Weights of a small transformer language model: 10 layers, 111M parameters.
Each number is 128 + 32 x the weight over its row's rms, rounded and kept within 0 to 255. Layers, rows and columns count from 0. Numbers have three digits each. The size before them is the row's rms in percent of the matrix's.

# o: layer 3 attention output (transposed), 832x832, rms 0.0153, rows 292-319, columns 312-415
# v: layer 3 attention value, 832x832, rms 0.02, rows 293-319, columns 312-415
# q: layer 3 attention query, 832x832, rms 0.0252, rows 320-356, columns 312-415
# k: layer 3 attention key, 832x832, rms 0.0238, rows 320-355, columns 312-415
o292 113:016108111159095119165139087152104094093205128205127167136155120066127160166142094072157157171163126135147118155110107151153122134105093145133165108179143099154207131118151113095139111097157119126142125133098102114127131080185095109110114147129137192138136114099136150125132131148118058113088172142070111087165125
v293 105:151149180154161105129111148140130126112120196117084107055103122105176101101101137118129130131164149117093148163099131167176157168157122089042113117145104133121123138130128109168111100114064205104097139108107114100099132105152145189162114121075088138084049151064139107135124153101131089158105102121184102138151115
o293 107:159096163132135134124144071104121155156138121192064157137130168183127099122134110179052122103115154085145092122146108159057149139148124128106118133136082122109137086099157108115166190146079091158195073182115080169160129122082140139128183126158130127111084157165138121177122159164116108133161122173138176116082117
v294 104:152154160155096104144115144147116126110097150123134163130174168107103127148086113098075049201085074113166153189156118178143109172108146144144107136127098106076160125191148144152069115150189075077155143162183102119139106052124148106099086154186088122180171122062117159136082136094131130062157177173182116124121084
o294 101:213097079141132134114137127164133100100052093000164137121141174124135126134090155132141103135156101175113045161145142114174171129168112119129092130119147155137148094102149138126100095118081136177129116123122129127120155125165114167163136132072148144114154114132131160120165139138164194134137119121085206140109133
v295 104:151139171087116099095109115178088086095134139133167174086139141120164138177184107133128121097087134118128102150099118075087157165165164132124137140179103113132147096118075147139127111122151157126070149115147135165181153181102161163099116139125079132139177098122154119149172128142151125062168141070132110211145113
o295 103:191121131092138213080099109105171142115098092082132110154086104051106159108087176140124133122136144143152094185122136211154074151100121069101105100128165132127119122134133131146112116149104057199127107147090120081119110143148123172148172155204106104162152171103057113160136144114116095152139115134160169095101118
v296 106:141098185101163126087106118188135123140139189129152127154169147100092132163092096150133118090062149119136132147159160172172141121100138168185130074101123144131155101086171170172120118135166141120130131173091072092098127137095121080112115124063135121140201187072136154154092116106089108106169117178099174136105121
o296 111:148146127055126117116098149152140122145112133054098148137136075185091139138129118114145146134150166151131069148136147109115106099169107120127161100150131140154171128156106025114068180167112131093124177110144165117172125128139127143081113094078097092103109132099097151129156115142071106115127075103138098067109103
v297 105:115102123105158142101061142125156110142109137112167140130075142179140105085135149076105150082065153178142125100196118115155129122111108143160093088117101128089136181111093142153106093113155194091117179143189152186136114147139079076097127143111147047080135090165092112130105122122104163130131127127196169173213175
o297 111:171150134128156143145170120111139105152141114099092089202110160119092151139144125106186167131100112055189023189188106094111118163183078086116161122052114073196155116081142112139082129122166101145164127100095148149103120101145131158140185149149182130206148155128129157112180153080101110130134167111130119072104106
v298 102:102104165128149096126187123182166099102152190157120100115150112160132203100116095164145108117094100173108099153085144158123089109107151093094099155138131132147128161104186130145089164128154133091103118105163138105083162149195112147163159120123075141088126094093134189138155118152084094107107164122130165126141098
o298 106:136111105149124066130179150127113053112126143160163124162109111214183066122146153127132157109111151125141140126129144082092157083127134199067136167145144123085164178137100112125144166157149175099168122173115119136171132087140119079088087101131115125145185117135156130133138103195088095117146144170164086129138097
v299 109:090170147141086136131166157135162146157059122098089170119076159109108051165074114148148116081132133121159161144109156154151168139078126146110160131075137090163167130160093119194102137154141154091093111128141123158192094116078127170130097090121167199110082152104116136118152121179133158168109071186140123097175109
o299 100:255099170089173137111118146146125179123146138000113141084146110134156135144152194163156142124146128116132088101168136124112102122130116148081105120146141147074092111076208091125108182161094161078129090120134161121129157126148141110179144136088152069145149086134130111152124160152170141127120173145105146145120128
v300 107:142113123122132157124092181195092119152131125157129090111104160146101110144080158161100126133150080180129091140139141157080150109179093148135142119100168097109154129102083152170171119170092084153124161115190131151081129188125158140119111101103082145120143106110133143153072093121127095139107140178097177152085156
o300 110:121162142134149153133107053103118159133169121132121112092102088111106121157152108121133138131146146107187152147071103118184164120106168097176171133101119150107143137102140105142095115146118091072112123163136115137172141165159173081133111165094097158126121128126142136105145153163069103117116134108091095056059109
v301 101:110103080146168076151138113114099107137095146136129131156159164117123125154142157122084156106150102089044145136147093139128167118086175115144178117123107130109161129200119170138120165140130143109103131159140043110101107159163102168118135075067143078189106175161168091096136107164145180136153111072117166113106064
o301 103:063151161161158076099147179111121100076091100127150120168144172166101093150199157135141170170122087157101139139117109113174142125176095136127115076140118098079141134138169102130122072142118141180164133110181152163139120145125141105115073124080087111074144162153150159082100110143168057096122097154132099137107091
v302 103:112177110151062109116060121109133147159090091122094180099057174072134173113122100122148106124148065162090135158091176191088075161118108097067099115148121109167101171041113154112142110117123189130085169097133160104113147120105049110095127167070101139090162186112115100128111085145135051164083122120126100180143140
o302 101:139111085125204138158151103141180172133117106109145156118142116180103142127102148142131122136095119174095078145108110139096176140148111139150191148103105127113119112130089096154178153082116073125147157118158134102034112162113205150150205119161161182094087136120092132140089176156127146122134142122049175133150160
v303 103:120091100083124162130131122143106154076115123120115119095155140101194135109120129215122111151141135118104138171168104081123150159120095105131077142077149108178129152137077119119169119147088163089104083086111163129082231102137094161149160080044132156112077089152116103176093128077177105184106058099118203129142165
o303 105:183157106211138110151124125168126149124104124097103123119121122118131173127170140164099160093107103068200136072106122106113133121106185121154118068175138096072088152136186192124115156114106092092133108102098139143175081121128134158103053054149060142162165136180092152152127130097129056074107185126165098180102154
v304 105:094133122079140185175098049156121091131077089127080122114155087187147153085112166139137077152132065090137116082104129139140152159111106155137154152177142139082081127184121096114090141163121106140087152107143159170149096163046163035130082208168123165121100126142141155157132118170102119116105162090136131050168039
o304 106:118143112151132099126127192058133129148122173110152119172112128135157128141171141118113145110099111133123197140128186121152074130173143088162110178125191122161160135122181151181135145090162139067103107115123066114149110114123110202150101122167108173125188072146111150103128154143089143159131087121134105119106174
v305 103:134128108173123138140102159110102143163096080141113054103105124106064092152137091118068104103162109182161130117108165123151104153149097131088088143110064157183169161127159144109048120120157120180120099134153116158146186139115130183104106174084077095085177128106117143088151120093102117110050071174068139125123163
o305 105:111108159115167096152140128094097132174170147164146074079115104158163131156153109077174143216098147142122103108180184177115154157165121123126078160093147132126106121075067090095109152157166151093098173184126176139105089110137180099147124143115207079131119097112132136147086113155183145116171169118181182088138159
v306 105:082175093119129113122123158159097149134206100137135153146146050191101142188123092098122186162136142131079171155151095168179165157101059139142158124121098105104109157112110090121096113138181169125098118032140092065146132090204075165147111155109082164103114095089114100154097108112108122189147130179155135164123181
o306 108:126124140154115143099138080123114129094087153128143126156132169103100137067137133165115125125096141050191110155149160103086167104086089145158143051146100165123102146121172133060143072075067111130136103126115136116067123163062165141146150117145139107109099178185121117107109090098153197120177148140086092150065138
v307 110:087179160088151059138061156137110145133211070121154133072192077143101141167167142094155097071091112112120162109110124089122165111090137075101187216147168162162152141088171112231101150131147115125185128141090067119131148136175110133167140113159135184154099098130184184109170100111104155126056198111091132189163132
o307 108:255129129146109143099102089115109145147090161051151139084103186105112142104148156185133138120105158139122090126116129135111126134079165113165130125146110137104169119114139102174169140122139137125131182133168131133099134166116152188176136135155173046137108121156124108162117133127115146194163111141126097129172113
v308 109:144166101099102065101130125113085126156113154165128166126185099169120109162152131095198072106143115154108136158129088155178097110171161147144095125133113114073116063185110153193111161148135152120096089111172129144094125107125120151139127122089093141064174127155174077140125124129113132137121137156103092173120128
o308 108:215147153136156155102118129124182145091139118155150098123131145139227114170160168100125130127104145065125075097154097124119139142144118096125141050138103127168127137087137169068181124201103116147109143153137113116133104158096102127108114155087138146177107111108103142147165152100074119136149107139133177114124114
v309 105:117123092116111152125124105167137131101125164104159131139072100148095167104180181144158158141115080104082118078064136107140137131128136131116101098129117180170114102163202142200153088177090069109098086130085192170126087183182150162137099185125171175144122090089109185099122148129142122101110167178148171078163164
o309 109:113118147157169075137125140077120147150165105126167107154124109127114112113156118150094197058124144120184123098170130136126063146163127147101153136153141126104107137073031227104127133074138082124122134157128126124200207089128127107078137172194130135125127084084171116117144157115139158130177142135099137154100124
v310 105:107145090152149133157138181164146135122149136148147125108138151141123084177097103201140096084136153118199101105172105138123148156153136095105146152127080108124069096105106117066100125132116109158141152134172114171120162168070119172129207100082158096120198080126129129103121113121154196175093115092130112160170115
o310 108:131124146101122131030123111127113088096129072174149138108127154079103183095151193089102125161144108121020124144102133137171033131128136111138114144137118159182161174134117187136105160068087142147118196131123119107102150150116156106129137171109104131206127133109074139123190170122158050145126101144166175088072106
v311 102:093104089109115087071114146162127092147130151094139106149155204116177141156098127106124157074138139170153084148124112129109158112100205075128178112097113096088106058150184099132086108140113085158098121110165194142091093154071116127116099121142157098150175067156109118116067093104157077164144154149100169162131159
o311 106:104109150126102162146146153102142123118118190228101148182144106096106103153133038148120172165076123136113139079153157163137161118116148096172123153092099113152136163068121129177130132136123115051118104134089080141176097153163147108139122145090191123164139113133154117166182136114108093150055159125151130121156182
v312 107:128107081127158098129082137180143119142176089152132150129150109144138128137157096136136110123140158086089128115124114118168145149098144113107132155124093146148124141062157079131164102153076081120131148131132106159144177095118146130147149132075090117129145156147112136133160177060077186139087139172129140102121126
o312 105:142130165141097127175140179077121180102115106134113120136099121097174067116152149087147162100108070123060120201092149174090087163187145121156164142128170142131118166122067133117168107127121157120093096125147111110123117137117151099193126156181122144145084118063111152129137140120092106144189162092179136194130179
v313 105:122172116081144141182150099157147068118126076113213118188108061106165106185134128184145070163155152115106123119179114146129128114119126126145113114111123164154075122086165120138129135122116100111198097129115113109174164108177179146108154095155107111177099093218143093174083117140089139141141110115136187133144100
o313 108:003105077169130094098114139124119085130142171208059141120189163132138140099110122145140201069111153070091157135112149114186083121148114064124175149176116124130181148077184175165091092124131155083119135107110190155112097102129143155136133123114144084187187130135119162104134118134123164123116133102073090168105125
v314 101:149182081134142159148155138130076133193090154153145130146176101174161141155162106120107099178086122111189091114152154138144078090159086136051091171167145133106133074192140131099081132130125115124128116136177094115096202082165166168168157163161094157102135170151111161133124138157087106108153162150194150167171133
o314 104:157119144164170155113095149069117151116166123197166057121165121088147109161080109083167119066169151122080139118090139144141086165119127118132112136095159144176186115066032119100138158187152131132085152202119141123159077178153113154101128151107085127132110132119123135119154117130109156138130130159119136080097145
v315 110:107140118105145138102107076119113149086105114104099115184129086044178164074124166132136173081143105167146109172148149120115132145093167149128091119154162126101177130152145110124172074117137172126117140153101135067102168182098124065138084072173137081067154165122138157129119108114147116082181132152139122181145165
o315 116:055104182216160118123177086143093081163116111187125112168061138186086166096092176112145135142113153107164110103085145150161059109091122146210151117125082113128157125102094064143126173139171115114174099154110111149179146114131176138046151141086086133139191134103159137184109117167104172127173101110073187120073125
v316 107:097128170131128121088118145101128164165140098114157171148117170161161156080110147115111159153104117088106153135088148148192166125122128101161119149182143141108064069159108115134126153131149145131095142120181083100106088093157159132109153089154109110089179130198067134157133141088125140149177167185083072114092101
o316 105:126157117131163153126145170043135122075105173187128179132145139099142144164168186147167117137136074079127081131122127110088123090109178124212143119131166104066133166127144103158102123182067101127156141110137133104163082188086096108085103132102112086112106142165123128115144133123110149126090164035127162132149130
v317 105:115134139075143139134106176121128072124115098130050110175077140145154092119169165136195123126180151123081148068132116134130089143102082090138110069111149149116150177100143132117112087106154195174125115154096109116098123144111081159076123152066126149079107131107154148120157133103108093134158162133117117085153139
o317 107:072138132146123112201116074154076131139099133118087146089110153161120167093131132111090107108121141150190182101131154087069163075128168129131143164178191130134075136159121095118147128046189170167040151144165112113109093095120145142151137113170128098135140129107135127099163121125149066107120144146142055102190095
v318 102:139107139092155137130131122119161149056158161100141123087168141129136116162133156161167152163148110105129140141080109159139125134156144121144141081099186119157129093162130109140152148188069113131089131099102163137097135117164156195093164101119159095137110132058093103117108117097098084086114162180150202105118128
o318 106:118134155165118087166099086129136110179147129176104078097127100093187132062154103074132155134063125161200134098156092011160125156118166134149147160129161102152094133093112171094092154079143124130095152107156107075121090082127117101128098144151125159077159117134116141081117119120158124111146140100147050149137174
v319 104:151089120110116120088187130157119086127158159168136153098146094073145160147124151097140126087144170158113113105164133166160118155132114069135121066143116135223140084155181107133114122115158135130164066084161186105068118132141115142097136143170178066117135089152127127111138175118115119150175077153102084166092162
o319 102:042138123162147131127135145055130139125143105212110171130155123159087081140111123107157170097096158158157117088137094135102089137088156090108137132157141122098071118150068113076082190152127185141113197146166126148118146140117140045158091136126141149136140144122142079106075096103117156102126184113100199150106094
q320 088:121164058081185136099123127103146105115135088098123125115127158079177122077121126175100162058129089097158159144087138143197147165153101121130119127156202110134053173150099100189141130147113141153097154108169145129093155122154126151124124143128098135210132155123119104114129136137123126135109130137116112143201152
k320 090:116111109165062129079115103147090142119104108106127082122141113156169132137147187088186148106138055104113155110100175121108122133117116167139093108182126144133128117092094157108107127094080128135147060138127142125113162109194146134127121132157178082131218106124093126127166139076123106157127080161144149128123125
q321 100:120071165130130133125088120188131115165140135124145139128130118124119115133140150160108141150093141108139094127123135184137080135086117107139173093091122137067164106054142125164114142146142054147082156087079170144156110134118130182139164144064130158129154154130152157105109060186149096125165109151131054100123187
k321 096:007142132110129113183109147150131137115149148217078154131134084154155108175080110091119136176112166147163112095046169134148104118058106098134128119113112154129121090092099070175115138148146103102098163083113111100131107170086156167133108109118098112164125178110159181122140095215094193115150190094135153141142122
q322 094:126142127114139105129121154080138099162064124112118115077173129143149167126125144121147140152064156121184119195146161142104176172195116158142173096113085141176090140172120136116155144103097176162158127108109144075123117134116149091161105164172193083106141070132092132160085079136137100201076146118100117130101101
k322 094:091153177142106162088164117166171107091124142228124149122139090149067200126141202140142132132092160125168135087103125131140111197118157158081146131134106149095121122146139118101109176156122149138138117071071150068093095149148128109084136130128119143157076101121128120140189085146068163149127150115050132130117092
q323 084:120104048036082164136170081192131155111108210138164122155126165122091111047109100125113150109091097180097070140131143102131136123140118137181105100150164164153127150114115198126140124103155162112172132082173157179104150084133138101120141128129136104107128096121147149116111121161173117108113106119126149134152131
k323 087:096114140135209113114112082084082099120138162089133097177101083129121141094105125099125085082135112068098133096120110140179093129104095064100116167186121095131134110092067147171125175138059072132103086183183118163140137116123161082118121085122145112117127166095100186118097084105174111105122128159100149107109129
q324 089:146106110165097128136138113144103129095128180131161133175099133166091077114159103135091163104122203118085088074204159104037118070066084083114177080106179120128096125135153153135117162131156165140098073116168106148109114142142134181121152117073107209188120143120123095132153155116107184154145127149106128091152152
k324 090:132129116132149163122164086103072130087134149089161169123150119124133113130106065078122152094077125109142104132117122086152080109151114060108089097085168132114128109165165114157150042165077095112151097164142094159111079135108101071166173173101116128118120133157099101100105067148224123076134136159120098111149183
q325 095:089159145146084079136148139143149118098137085143104097081046089149148150149080128149123151107125137132156171195055086129096156097126129123088166191085201104127084172144136118092076108146146163081142109153104102133163121175147132156161163181109156125147191097168052064210130151132103137126141145116104163100115146
k325 093:218181080102186129120144140082139108103142107056112127154148082114091160148172161154097110078091155125125116128135075116095171117206093112143130128091134140136135108108092086101163132161139129079187108112138117058073118139154090102158142133073160143124129117177109104142106154097189131138148160135140144110109148
q326 085:146146121127116158138131138120149128161091146166174106132123123072151123162074138164187121150089108094150030100093096070166175201145198158143097090109142145075153147167084127136159096128126103153124143107148107074075121149078162135174105092131174136187081130105149157093190107112119085139135173137145121163115129
k326 090:148146164093123109192137105164166160155142166152105122109146119093117133103138155127164125229170103152110097160121081116097116146118129130109098113138110132097104094110122154160069159134175128191110115085151092106109121108151154188101172114085135172112091152130151109092133166157065168160141138064126108164124124
q327 089:135051138139165145117167188162133105114117172140072105134109124067163107111168165165140145160054114142093122136072172139114117154156115104120117134166173107142146157142140108123050123179127133094130150113109122126128106099133095162087124108096129195130091142150168108133177129170123122191118170091147107128179105
k327 091:044094097127067140061163144129075154145156112197102124143101061123137166147121086117110150144158095127072129147161080161127166127138172176135104128149171127158113088107077188155119154097154125112133145165138132115085116104125149092106160116089144169124102069085206127207117153166100126166129098125138124170139145
q328 093:084118154113106164156105134050111114094094071115119155144104130069158067190104081165099148197089068131123156187122153102121122121169161100171112065089138103128117174192140088083107142079178120059150123139105121154202089093113115088118054165112163127069138077088208144128143137127183164181178197130185067175100145
k328 094:144129105137137078182151127127144098110158086048137082128121123070158097086091125163087170163167113118108137136171112065075145177226152128101142141132163141137120204171084104131124107099134136124193114139140120160101099116109154184133090140096149150148127138157148109140114174054166129141131144110178122144156100
q329 089:161109112124095102165133190156103072101088117092131178104096125118132078131137183161133156175107060160124107148122153120109178126194041121128113152119116110109146149171162076053137140136082124084121111126100134100136124174106101114112144172122101153123057091159062170159161114149175145143130134128175121188163088
k329 091:118119083139054128145145134142180126161150122143100194141124150125155155085114101122091110135110102193100177157099115156125139102129100126079088129213152086100120152129162108153131189165116187151081135178125142136191119132195102142107110158116193136077139089142161081174175161076045124143092144139126132102114083
q330 092:116116097111183162119069110168164137155127125108150144141115142156131132081194120164117099143145140099116119095164146118093157178142081133076124119135089080135090157121140148075152187121135118156160112164110117147155108123097092140101134129139149067157152146130193176110134187144112087145099198157172096140069122
k330 096:174127127171150157087093101070131127109097087087124117139045096134186168091140109125098096132107152087141111158147156146146105120121157156122153126176103111163120159110165128109117109146124149133160108125124129117097148130163069174146128161169148107153142183134098176124057071055123096131143169103128092110106101
q331 093:115112114153145106132152156161174090147125084153147101065137137072097073166104138095105115113081145171124103161082136146094119139172119198134140142093143191095157116136107130164135063128155137145116147095102117064116112116132191186140092159102185112133179139157065170140100192169127062130138157109168085088134137
k331 094:154108126081183149207131125154193115147117184068093096142164121125149103068095136087114153111110189166180137094071091136144106102228111134099142152108135141094143067071082136151115132076173136152129152112146112059092148165121110128100183126083152149089146144093118087121108165119167150097140176112090111160089137
q332 098:118192070123153091042140102135134085148168134132162109097143107140138141124082126089121116133095034142145095157089139113136122139132157083173154135099136178089147092155148106075099129140102162093138127116141154116153168093166131107063127169086133181159087109099166111158147130092139108180089161124071158158087162
k332 095:117163101137160129070177187154090114124139148179099089114103114113141099099158139105139126077049076185137151134178123129127121092149141162131132163091133123113129149108097146114127166177146079163141117089128151098151118173125137101158110139103159160132121107106151164158128130140156103149111150126137146104097123
q333 092:134141151167169130088158131062136129134157143102095148103099156110151110122113116122118154110083010165119147108162138157087100104123140175101114080084143123135188125099112144192134157149168085150107153146120204071129130126130048106169163109147167165116142091157118150148103117173078155131118177109108156149140155
k333 093:000173121135156109114122138055035187125157103244112067118149125084149132123117122141078105172094136126120170147102163109120117151132135135172135079071159151111129123119074150127072171176136177135118190110109163130124113164094124140136099143133108159106179096129143178117105074124084143089140159161144105101161119
q334 080:087165092145114150181108141071101147163122058092170145099143097103072122103086169111132110189121124087189116159141088143152149197134143178165111159109088149150166067093130127111165111199125124131163114111132134091042156087066093150111126128091171115093169203129164179166108125110103089091062163147130105146107132
k334 086:147160132102085099199097183151192148123121170120165132126137132146081103171112146171138110208183167174168078122071104104078167131153178134111102053083150187138155132123156087164123126117156179177132180106076130072127136077114164177121143139161107115112101146114126129101123105130109121134103119095084126133141127
q335 097:179142190183124142095130143091197114077129163096146140166102138168128062139145173122130122072114136117110155158191096078104116177134121107136139144140062088150116083162139068086119122108117098112097144175165119107148079100188153127154114127118103146158112095146134094154160113148149126088206132086120121087063090
k335 096:255150104161195101111124038062088103158172110037076137115122135100135130089122114087107126091070094142154123142152167092164098107146143090130152114106112102155129144146145108130137085168147128111160158147175139136161142134132095069148113100149148114137138132155051124077127095056157106100110114148151126102151159
q336 092:158119103117110144125142110155130161110133141143129163119081098127114097094132104130123140097163101093119131190165151088161109091056105156148106163151138138136134151072143166134093147054145090119168063141148138152153116145135127108124171107069126184083130133099107154079178110136138166087100119119103100134153164
k336 092:042127110147076132081148094088069179117148129255178129103068162133097136182136095199057150117160139149098150139131143125113141103016151129101141121130182122131123134138152152121148104175098153151124089092134094185157103147104175072137157109142044144113079070152118150166073161126161136172091124116137174117122155
q337 094:125115174177153140158164165104164087167099089109144139132153122059135135174139154149110137125087110086139113134090113151151164116178196096149084118149149077095185180098153058143200163149089102124090129136079164097133085086144121095136110115136167168127135088125140087119135081074166051208107135142191094133104131
k337 092:177118157096164113077133122118118176079083114076132118157090094157059166116122149110086154155095145123106145137170113107116133158177154153122134113164125099167115164097156175120082198088154101108104094158130127128118142113113145124074163116163130093117109120074191201145105158114135132164177121087082124177131146
q338 097:113111108176134116217134137087116132137104135106144149093122133035155082186145129059177158203101105099209111125089074092156162151174169129082103110082178070139161163129113099191093133174150117160129131149108161110132114117091136118172117122090083122116148144112168138080161103180143099122177152172178100144129163
k338 098:216141158140132072131114153146136140105108155122089068140110143075091146110085111110167087148170192114139163137128107148082107164110110181157067095155084152138124125133108062098152175084157141186134110153154110102092150082117112184129148173108182170105158133135128081150187143077084142085167099100123073184110161
q339 091:153152113139100173051154135127139110076163215103105099083162086199090129124164137135120108127087128112135153103143134120122134119114115124080151140177164168162026113160137138102120133117145136067151068112111061127099184167161101110046132167132170119186116086117134161109138140171088183210130081147094147100122193
k339 089:220171097149190126073159175109084081130135121093144106147169115155125071102204159141145087116024073170125126092133185125113145107163103173056106106105140166099117112068145128152083058180122146074148099166106083122106110155135094076134176172191133103087138083136168124148122127159138104081123111148158119094143108
q340 088:141125103148195173123103133156158187100133125085081102176155090139141077109047152157165091076130147123106117049151183084162105115064095148070144165105113110073085136102049171131095131101158101059079182131113112115156097118131097200141117114139148108113112192073107126088119126142075186139143166164119167110127093
k340 089:255120108164130121003115151118137076094132171069145129090120158156158088150162143202150095170108148108051105126132147139077093144062111164104064113104187158117091112137170096124108090140157084171096074117115152142118106141120084100139114164135151114165099147134051091087116091149091114102155121115136084132155133
q341 096:128091155151161194135098100143149199131097076135104135155115054170075075175160129160176150171081109098144079159178132106169129114100107130067113094158122116145104122097131138103178120135137121059053074128190102113136160091123094130097132108127100136076109156128140163087121134134132146187081115191080156151147117
k341 098:062103071145066088090123096146115127091154178174107154085135133086140058129125132156077098103122119133103076163106186136144103090085134089144140116068180123168137137139206117129097027149184132148137154144104147164163087113111083102130135152157126095140102171126166121148137131112192123128113155169177101109172146
q342 086:126144094087161138090118185180129118119107164102079097084178147121128124178130102168127135159123090127113105128095118134106139206119167167110078133145155109063124109124086063129085124170138140200139113149086092147135093109168110142166067117111183108128141076084119133134085153117164094139155126108127124165151109
k342 088:060158160161140100179119127171093137111156110241152147119150106128087127145091130064182113158149130137136148100086128114137125125105171164139131097171104136173093099151100153072140155142169167154126150115209076081123115115126161192113181144139137136103131138111113129172161162120055182171136145143140124155080111
q343 090:152133129158070067093104176117133114124115092178105161126093063108066125108116181095115168147148189166132129162082127157124127154096141097108194129140080145129133142108133129121138069095141100105155114124143151159152095138076173113101092163086094154099195126161205097215135118114126113123147085150111101180120100
k343 088:088107127126123102154150122093170164146183182102066177162126129172168129108155113131091122056136138124118116166156124123119145099141134134168144134175126148147134149167060117167144126156166107142155089196207102145075163123089124117086081119115118118122107176120092176128108178088155143066111160130143102124096144
q344 088:160113084082138162120072112127119063113095078086139161140136104083137154153121230118129119179103083118091128176115064144091081189125143127153134180130090081133138110139118072147125133113146126141121093105155134094141113141154136123136126157083131112149137206116110180114167120147124071007123172110164094111116063
k344 089:179116136099099140096102153126080144083158160164092093138129117118167152083136081149167091082171176118096112135094150146136133177098151176118087120189155099107067102112158141155108202090156149148099158141149126131079154134149126134109136101134130138110135152136109136168119090151086159134089137096126109158099132
q345 087:069131155144143157084134121150063144140079156147147126210143131142132156141182135106120165087147143147156161126154150074115130119101093090087146121168115128145093105126155134119136143139133176148120148078134100148121138148143171095166121124148163178136102138085147132086162142118168190139105169153149146149139098
k345 090:107130144149153161168119094158208089095124133081147171166105079140139183172123113181143166128096079139109139126111177099135168098221160123117145126149115143120120171150163070070155049079122085085121141141144146151157154143162129125125089157151163152193070112092138121161125115103216105117141115131182115165122138
q346 090:094190152184085066102073161160161144115092148134139092128180168071121117125111079107105120155097118099220185172105140170135165122150088104108173096153141095147081156155112098093174162136109164103123205158097148156128171119195165105113134181108150135191139183130114125117104131090170146198162135133175112141146087
k346 090:111109117159152108109154117109161077096172085125132102161130069139145187146130174177112214104112181158145095082170189128157093118235124092182121081152084077162154132112098099077125090098119094089181096200158144100123173138163125121079071071126109092158108142129113129136146116155162139128143129146172179131130134
q347 092:125111111145148114164094098165170168143184180158089110111091162130144221103159079228135121188182139121108150065133137149145165129126199135110163197067147107105143129139173082150087086197145128077149058138123145148124121132115129143113145083109126158139068103109126133112102126153087140191106056142113157107136136
k347 096:114075147092129078183085137193101117159142187160080110139086116098121147148139149164085116194133095162087128138103154107082100084114146211145152082059141129111159185152180116198139092176107162127179075079099095112149142209107110124137162112081101151115125145115209088114103111190114075179115102086121089117142156
q348 087:118134100127099148162153085111147100139150126169124157096070163166121148130085096142149111121122082107129123181148105138146182144181166118194071199133145112073183166110160090168119136172180140141070100097104107080199081142111115070115142189088079126081078133147134169097158170063132092155146171119171133123163112
k348 089:132167128157119148165083152136153144161061151154116151137150086125141122105082094089099138170176124191154126110139111112119155123201192144144108104138159136096173094105172150119160105120179153099123137101076161140123110123202138146105127149162147100100144119162154092171112181077103114155129127139159090118152089
q349 087:116170136150100154155132090146100180111103115100138140117178091088091126183207099106119150116120121158174133140086099133098073173171186133118115098145156176180198161087089156146137078094110172131155082124081156132125135130099142152139114155119134148161132130081205124120099137130146182126163140144096103135121150
k349 088:224096108156197085135131061098125170095152143058137147078113116095139148097171115140146120145157163146134143109143161157185111130108134127156123112165179146181132148092190110131171157068137108128125117076080175163094122114072105099114112121143131111141110131158137175131112133180102163148141135104126166151144175
q350 085:091089112129167156139169120156102074111144086150104146139136141144106112145114197103140159096107117153120156123128119128113087098110116111142129180140087161158110086106082139153136147120165134117123189162110121121108127092191175105070106184129094101108093128151146112113175146132156173129095142135093154093178131
k350 089:193118117122156120128131142150159087074119111031086106082172093161158098119123113104117085099074133107165123173112121109134137110204123111117154171157173107144115145111132105108134083117167102107118180112168143148112119111115137093081130134141145094086141190134147094093086146150206129095102175157125106127130107
q351 089:122089096090133090155149112076111116152149113119204118077149079086088179149127144130115185144176079153164173161092142109089144143115145137165131099161162169172116118168171138141105126134092095132100125064089171130085117087081124085044158145109079119103094097137151089136082131097110101159060153118123178136130161
k351 087:213147087129159148144195131111172137152138142033095099112142105153096109136114127136098110112086146090171089150134126130127088082226134136145152176149131164083115132080130119092146135124159142122155125181121147140122081067125089097077137116172154122067117154161156097110095151116158109123117136206099157119195129
q352 094:146135115103105130183131088122114128176104176123100115092151103133093142073154096143168184117093085138088113086097131120126063090116084136095095108084151139162162128136169159170093105130097144116189103098130123104091128097125060144106096106103168130103132183105142099119163097123156182147090117129170165116154184
k352 089:186143084120076103151126146162086158147092169089091116170166186079137120124140109127159133116112117164141100131123130155104152126093107174173076076144199158108129138110140163187105100134169169150100086149061124108167109131125149149166123128142086161121150082113172087117110172140068149128156104107096117114132109
q353 087:133134093107129139093147156100081104151137083164115142120138120094120118126093144127093146116104176127076134145168153176131159168120121111123067101105117125167136156103115168053141204110158149134115164136149092104122123170162152123153139062091131136154158058158087143133141094186136084152104158112144120077111106
k353 087:047140187113068167142171111123122156137117151203196184087120099156142120124143125110100116141096130136173078143117126092139109131141149101135084158124181158103124083146150129145088129163132132135098151136175121202170095119122113152151106122113117106087127131164165079075106152137184092093157121126160133104109146
q354 091:123091131058113095181046124152090170164157117119080121150151124099196123162147103099172123176104110138154066141116156113109058159095106147098088092127116182148145177175033165177130129119112149069136137121192114151110136128107103137121125094177129159130164197100132145077165105095148172082132098079127104170131130
k354 091:191113141135145126136140177159149133107099115000167117125137129142163152129115130139123187110149137101104123135142091160117165084120109112147128156168116105132090125163130153130205156109131131086134130088093122099139078158091121165141179116100107128147094085079142120127153147100149107148123150141153187154128119
q355 096:100113141109118094145108158140121162079096204131132108111151187163160107102131150155079136121120112128105078083115137129159062148135158146066099092088112131098147143167117078154120100178061120121151155177108104127099089112108135169145137071169176147132105108055140128054184054139119183166073112128094087128101077
k355 098:166125109118110120203161139112205158163093153130162115153121116075122186139188184122117150138146129156143150136161139116122137113163132134127131084117111116142134134083120150123100156136121107150141058094068126131147091137136104140143157148154068129144075104117147112118126165113064111165115142109099139114130091
q356 099:175156159112075191076174072109098153067111148140145141201171150139200169138191125084171144079150111141071139124172117096120131126094110121136078153171105136159141156177171175129102188087120121094108110202112106151148150139157114109100164082124095130209137155177147103104090111116140137137120123136118172104126150